config.toml
d_model = 160
n_head = 5
head_dim = 32
activation = "gelu"
qk_norm = false
bias = "none"
init_std_up = 0.0395
beta1 = 0.95
final_lr_fraction = 0.1
batch_tokens = [32768, 65536, 98304]
train_tokens = 490700000
steps = 8117
Each number is 128 + 32 x the weight over its row's rms, rounded and kept within 0 to 255. Layers, rows and columns count from 0. Numbers have three digits each. The size before them is the row's rms in percent of the matrix's.

# layer 20 MLP up, 640x160, rms 0.267, rows 293-333, columns 80-159
098:200147059086140128095115170107174141121072082115135130122112072101166154106129156132112092121121162146067146107127063148178140121178156154103166129154112183097150125076151126146129133153109102127071178154148106128097098054175133118125099102
107:138202154134182130201136096114106200148100079062120093151061114088101098141067082138103094123103138122121141109149135098135156154180146134107072100111093130147130121113174155207155130122156140074141136120148156093136137131158087143156158113
094:129129096149110066141105100130111105161204200087188159146122151113115180168083166118127074127099119114094100101154124117125095172099044133127153124141150133179208046125148131153121142139072151133161137096124138077115080092138153142155140094
094:097088136173143092114100137143140140154113150106091104123135115132062167159129179090104172076176158122152111124101099113094080112113134163141130119181144149127117151131131145145049166146052190136166106124101137135139082131050180147157145150
096:184121113158147010092106106135131109142141107091152185119144136112116209149150143158176114109182149113147143182114147174119090135099112097166120126135116073100143085118098122105124097117104124126078102107121120120111125168117104093056194138
104:129139069153094076106078124120143101175150176089139133115148179088136089124089134140109097084124127149150101192130176087143108146130151126083160118158106159124150063085166130150189147172177110132156150149140068183141092136152162089109126176
098:180200140096123102095108127101101145186120117158061077158118142181113109097126104197133173104156156110173109091150097057121099144148130114163095145177096143148082153135192154103120098129063129094141119130153112129169157174063153149125097164
101:170117109111163104114155108070119091090145131128076154130134119143143126122152146175142106079128151094153111121159082073119112104108080113086093224120113202134138177165144121063139114181142147159089159156116185128077115105093101138148135123
103:166182102147154086111109041189142099168094158101186129149107142086105090095089208169110087129131171149103117084153121083109167156154185155167090124127128112073109142097109137113146125145150129185074107152111103106081123119191135130075132066
101:110128083123185138181067119149113160127153128158150106172162182099142157113113168140121146125109129100111131154094189097099112169078160161107125123102172137135109164100061038107110142137072105150112108118100091116143075109130030168102142101
098:141068136144127136162176134119185095175119088104138068134094151133164165136127102138154166126126068095125165139074090095153121161120109155100150114155113102138054070115120084121189155117203105176191090148139105176109161120095114136088151141
103:101102072115136106192137119146153094174136195133096106135152137149078144170102085113149075106048161132063140105167202122116124094120030093118121124136144092063123128091104159121120095068132102119116139129170098129133115146130166130104121177
099:156087160113144126138169097077166115140097140093101143117173108187119107172144173096111133163144132141100119107157104130062113120124160092121080141106120179166123128143172175069134103141158126067161168163127112097069112154125103092184096144
101:085175139212097085164109154149128123201187119128128134073086152153097136158126141107133102114136161097186102088143129105076112112083092102101129135110130139138095169106124097092135053143061181070122131171070145173120136126180133151195087131
097:058107109128202127126166090167139089173122105111086154122120110146143152058080133063118136092165156101125117078175133160153106129128182078184145147119176086135147150158126088081149142140120122134153124165137155114156123189144087105146125092
091:130156123135103167100100136127074119062131153120133127117158142083085128066167134110113141191166191131135094100125107145089144085097165148117134094158148122095080146096091118119114156123126188144176100080090164132108126068098082160112168063
100:120137127066182194072080141116129100135112074117136118125144071112130090142079084127146149082152110112111097136109099186136074103130161195202081136125118082120116159071169102114150175099094134121162091138126115106112114129121115167135150085
094:095098168177132155114130108160187140075153151133070150112140159112151169121144111133173123116127132089129061053158087131071144048096151140171124150109144129116105162123119133171102103112141137093139055152117150155127122160151105131158126110
102:168179097173134183100107066120116129176172164162078066180172172133100151187060112148128138140150129101138118147095115118095119128104126179095126143138085139138111174140127139169139107081148163169108139094149093071112123166150084155144111187
104:148118133093104139144120087081125117125147158096117048143153146107172144194127157151142101142121117132138130162157134188143094097208141178113048146096094129115066112124077133147096131149100162094099119127091125129124192157185063138095154091
100:143129170125073075120146158099145125101138104137086097175150106121153152115158087158075119175124112164081123120098147006151113120117108074106119075136142160143154130104211179107102164097129138229152169118195109104142134081151151164157169155
107:156134128120137127062121097110108117065165185114146138124130116107086094095140116171155141135127124120139092124112112102131095124186201187119000111087070037110140174154082113134107151122126126137146113113127066140153130133086149139170125094
105:104137143197141136163141155102150084099145089146132179097197128119109121127183129148152118130111069158085130113117163155129149089149135121159077165110108148129090068107177115180107172135131087073141070153111122135103174057109163163138102130
090:110071083134102167100141145143142157150132131123136155166135150156176120090135119156095125200093108093153121173121120102104140115123180129079160118147067122181139136141052093112125156157129121149082130110073094133162090158135116073141052080
103:114125133146168160152140198148124099126100190081160112181137149127069141129098146142111184197157108086107118090117182151058107094129129079152134153164079080135120122140131111094103155158117147105181140148056074164078060128146103136079133116
108:104121139099157124167115147154125102151136127148091143122124159145167125153166113136159158152173149118105158089153107063173103144126159132093128090058172174132119159122111137113186159117092181170121126144222132156191127129159101081123140111
100:144116103145136118135143155161132172102115109104106064096153107120099173133115152042164171113146141135167146141170101140076128195057113247097132109188083210066111112128131116190138149156150179128147148131100132147099069154135152127128154094
103:117140103148107131132175092144163118140092152047125124159139109177120106160104175121103121140147130159135116138143092135094160131158125175121110158092081148103133120011123112094092152139111170168162139140111115095061107088189176138159131135
104:127160100169151144152124157098108174184107088125089133168137140159126183101173150130073109129187123102111139083099101117168145111046131133084121136106082024123086177151166093127089151161116164142119105129159112136122086100106115153069118112
100:143094121078177141161111108089192164054120127087168139142156173140147153077129092117160079121120033143143093154100095133151099142120118141124103152146087092097150095055097129187133070075102166142138159117105141158065134096115133104145151107
098:127145139077169063122141162143076083128085108121152149123151131122115135057111117143085099150175123094042112118108134089128124143089158106162108125147073090169168079078109120132101085206110143117141122170110075157120148141141091108162151131
099:128089160096130136095103113175143121168073156066091132123140087092237138165200086095029067150149135140092096186125077082121100143138146107109134131162147123155069079152088112116148182121156140139134115140131137125175143157145056144146081114
098:055109126170086140132169118116178181146081115142084107184061145112126098130139156167142111116095159078105133124110074065143119117118105127129151088109130184097110093141156130128165089093147116141165127123133090134131087127121113141074130123
100:145145076067153140116114156179161091156113126130143135127128118177184122116088111137143083081112138101120097132093157152176101173174156118066070139180154112174161136101113130149193122095121156161137082086178128169151100136100103148127126104
096:138167074141145099134108185135113112135080164134127145110135065158123138089090173101160063161129130139125199137109121173105098139131118064165144076167128112182132086155131173114130115087168083149115118173148185130146166137108143163115168101
099:110117203173163153098119124107120136109106100078100139110157151228132147121111111088128126160181155130105129112097168140185119125068159158107118116079111107125141066124036188183092133106152167151126130140169153130130124151144135139166133105
096:054107131073149151177129117176134102168155168122150122107130110156169163165084101143142163128154136131104113142144144144130096134143158057094052138126113119192113138030105160056162082138138132085179151104161094105107160159158182132153116163
093:128161111068174111123107144126097128100187144136214089126098141096158067139124105191129154095203112107156130153100091112151125173131154071052085130123144123175159169169146080104131163126121105109134166120136076152098159102164151122121130126
104:104142116115158129142059130177151105146182103047134126136116077105128155117106128110068071149155163132106085162136118097155110116119161116107150160150135199129114178109125146128143082101105091115101091102132208112163110140150149099101069102
098:092168110177141112150123126126112183163109106163141146112139108109124103112159140137096077144118140139125117148165099087159150082091138126163058100065136114158149171117175116077105118156151138135100102062122142096144152119159134155138113109
094:063128111105084135127136150107158131089113103140106121103117096144102106136192177056122106099124139151090084081180150179138151101149192115030119100154152157139150090109092179083159130126160166118084133187095105100087111140096172103135179067
# layer 20 MLP down (transposed), 640x160, rms 0.293, rows 293-332, columns 80-159
099:157128159121082112099164094092128151056129139118119130095124091158133167083140101052128086123093089158157161082134127137114171111156105127130149103104155074177141112178106188059167136160138138141116118179174072079107114150112166115167191095
108:142151086167136143102085146122164136138132137100186181155170128084124142163141100101167095071174179136138058092094144110119145123143135171142134129093149105132129165116125140114138090124101053069152153121070148126118127108129088124226130178
094:161109145160109168118153079141163133123162110110158045085105094159112080102156182091083114078151182149132138148106150125125147118118185134075121144141166104146121160157147171087142173122114172127177167111134085124153149148115144138107124123
086:078148082138121123128133090088161105096104115086186120197161186125109084158153140167107175151070153110111117146128109170157137108089122131131089161113053066150154095139160117079155092171114115140138090147161097099187124097133130125107126091
100:126115097136114165153115119122096186148125156145083167148097077158121112116149140098112081136152158086129133082150116172150052110170109106120143081164134154139160080098124145140105115139066105180147172167118116122170139091134101125139177173
098:144181150139099146151163122153131140123133078072082113135155132164162060137150124112082103113099109158171109090140136159141139088210115103154136178137149119096103096140140148126128109172091166166186181111135121158168152089110168136100083096
095:054146118094138127153112159102100050075170187112114129073148078137100096163126128090094144148127131069127132190141144153183144086117165106082145092143153138124117125123078134069072175092179173141167132140169109126149105109177156172094113084
094:060128192131127146083108139155113122170160077156105143139180173130149145144172100156138168149148135166156160086152154087136082163151118137094056131146126145107066082192128095153177143064188150082128092198164106138027071126110133115097130104
096:053045166113116137081143149085125175099157132110056114099164114148158096098109069164116193192051161149146108109081125172137111158122129116148140163114103071171130121198155095147133114076121129075137075105111093111149136190089076116147145086
101:139130151115118069148086137073100126148143159167189143035104126101076171140143096147105140124164104134103121098198120126200095143111101140147097174130154129134169125145124109091077164104117135147076152059138101136087158112079137103183089204
091:109090118101168114153069124156116109125136178091137160086175143090086135130122132140092094120058140136190087144113089161075146146129115132121065101156150123118205102086065124145121125129126139132070175160133179154062045129168124124149134156
092:118134177095095129091155099127106178231179093147066089102156143127101131100110082161100119141129125142134125093176095164128154084143120106156129154123113038187110141143119094121113125107146058153083079164072143166113079115115139166130097183
104:109173105112113087106138124102110105131123123154088156117094174082117179077133152118142128096162135115114032153124132106158090180149131148168109120162170107132177148114128121176133185124092171140114128100125092135184146140143109167109124094
094:110126151135142175136176190191199121084165109070166089115143091130118147157123108123100149121131148142106119112079110087116096137147191147164197172174110153076109073096100094099132106098121175206141123183134123124153110090074093153123133059
105:147110120163080150155093121148106088150166197125109117126191136133106171200129202113128151136148154103157133116105121150070129178096089134143122114113085153102137117117150091100113121159091098102146103180157114169175085170141185180171107173
085:100161100101118091156133163122099147179127124125102134123154120108105119174186108198149114085073146115033140099160106119161122113104180110116114097045104165092140140127203109124090217164113160131110124165131132091124097121122146155105063115
104:142144130132149096067152124111155051106129146146179116170114132173099106163150136222122175205155079121132131093134126115157132061106103124170104141114117113175093082125141139147129149189137113134161130128158117109211133083089106146115118146
089:174120082092166179112116115118138189147127107149140126142110090149143131114174114130145125169132121142194132177057119124156157088115152128134119141137131117132131100142115168109119143139101089209129199100104144047090183127098171094122128138
105:118135139131113162127149136121141119142172122067125170130165113120145136111078124100067121139110168086131133127128125160154039160112072115145144098110135215174147122112109190139143099148099083102157087130152126155075105125097147150137125173
105:107135090114124167143167163049134117170123154167095142184166129142182096176128133121123151105117142161114147166110127114106172132163099165073095118134190144099063131147126125156166166115158186146144156134177185154125097150140106171141096169
106:106101141142117132141118135098149132112171154149145164140139172168173168206160165178100066159097099124176135100111164185121096070115179138104058145098152150123067161129129151157098090087160138103123136120074113128108131126138113164126203127
098:117125087141154118087125134134112067149113164112164102154168157094087089154153140162142100047147154116144112147105159107135157181175154138158086172164126087145133165113169192141121122094144075119126131142129105183215149146091119100146100147
104:155111152160067091124133136137106114144139154108149177072123129116146120141144127129165117108129121153096135174100127147126068135136145079091166142164117160063154147111148121105164160122082129176115211077147135134076047180106140125144069108
088:116119085106149075138135138158102169124143133141112064120173110056099181116080127104141078113137170133167119071113116117140171198163074139126092113144123174175170125151140163114103141090097142173122152159072145152123079086145171128082103165
099:152116104100212116076121157101132123127128125198145121152108088126124105127111133125113187148155125118171099077151126170132131151127140172115133126141134087106102229103101108095155107106151108122130121106163123143079090125142096023129153166
113:088110120188109149100195102124154126135185075130145110114127213132117099092139168133112151087178084119145079101152138091148110136176114090107108166159056122126097101135103130096099093097082125078171195081133117148169104119084116132141126120
099:150165152117119112137109149090145115122184098105189109120140151138127154146091111133068198161125090148106095145068186083173229110183144076138104167109223101149160133147125097123068125102127185134154101141160114104136142145109078098155128146
102:155115099134104127156144178074105181182145174174097133112141094144167159141078170164108159152121179150101165132077115081113157155128133069126134053127139144154139089126073136106159135140097157123104139164103102200144095126131112154095062151
100:138135110116125130103166167138103119152168150152149101209164131125108166079083165083189123182139118090155156139136127183178153135164135121144054057169154122126162132152094125148110085130144102116135165102126075169141164139114101131123110113
093:136101160092194071110123142115122131105126097112083111194157153146148168122101128148117180171099100053112138150131142093138164138158177106125108155134133180137150137122122120125117125131111138166149184139141115078149130086152086102180129074
105:170127183133089128085146089055103143135123185102096160070112119100157041165152111119091133081140095144088158091117119113121115146122091137166122124124045132113144151115138128138102100076140142053138075172126143170207111147111118188165085131
093:132140127145183120174103081096147186132113124071160073121051128091111106109123118175088102090103113096136145104062164135115202106087094101105101139161134133140114101126118083085059104114151097110124113163108134152088116148138154099082178161
092:101096129117152130135099104155080153053161156112133117142107129077126173065190098036117116128081125101113199153043148171140180144159141129105094078093086103102124126061131109121113130138108126103163125143181156171142134151131080124106152143
101:107132122124144121167153140096117141096128098128143180089115126174146092128136051144125141187110140125048172152114212152119042195129098121175105156117132122130110107130106165108093083135164120126154141129128167131068114140087162110101137139
098:084154139188068179117119168165137128140122083099113157142127108141100159122163137172120160132135110131180149088140081109173109149123125096118154241073127125104141147174122210070156088055147115125089107102122098193126131151133118149108076128
102:147074136185134135126073102132162117141145140172120112121170158133163130114063145133164149130119162161152139144125114079111148140121122113134161138156102152112194177102117134146148125135132075145167150138106169123127197121162156202099084158
098:160166130169116163119158092154146141096110091131143166139178103117160180113005119172057153167092105129174170119163143156145077127101091072130095153146145158095079133141130068131126123099096124179163139139073115125141099121129124147154110112
103:111089146127092143097137112120143153139179133093144163123085122144097179149112116130146119151116151110142092139077160060130117099112180101140156120063108141139143112099080113112135174067100109110120122081156196204136140155156140108129087097
090:177074077083161078131065158129078150122162130132138165102195135196089098096186098077126114083147103074153128124141102117160113135097102083139124100125099149164156177112164108064140121077152081095142130101115136085146126081136140104108142158
096:138100130151132173145116184104123137124208104114128119133099119193103171140110148139136115108107137171102065122121112078111143185168147097089096153103093147139191045111179121139120161087137135133049137147084122089133124127136106078138169143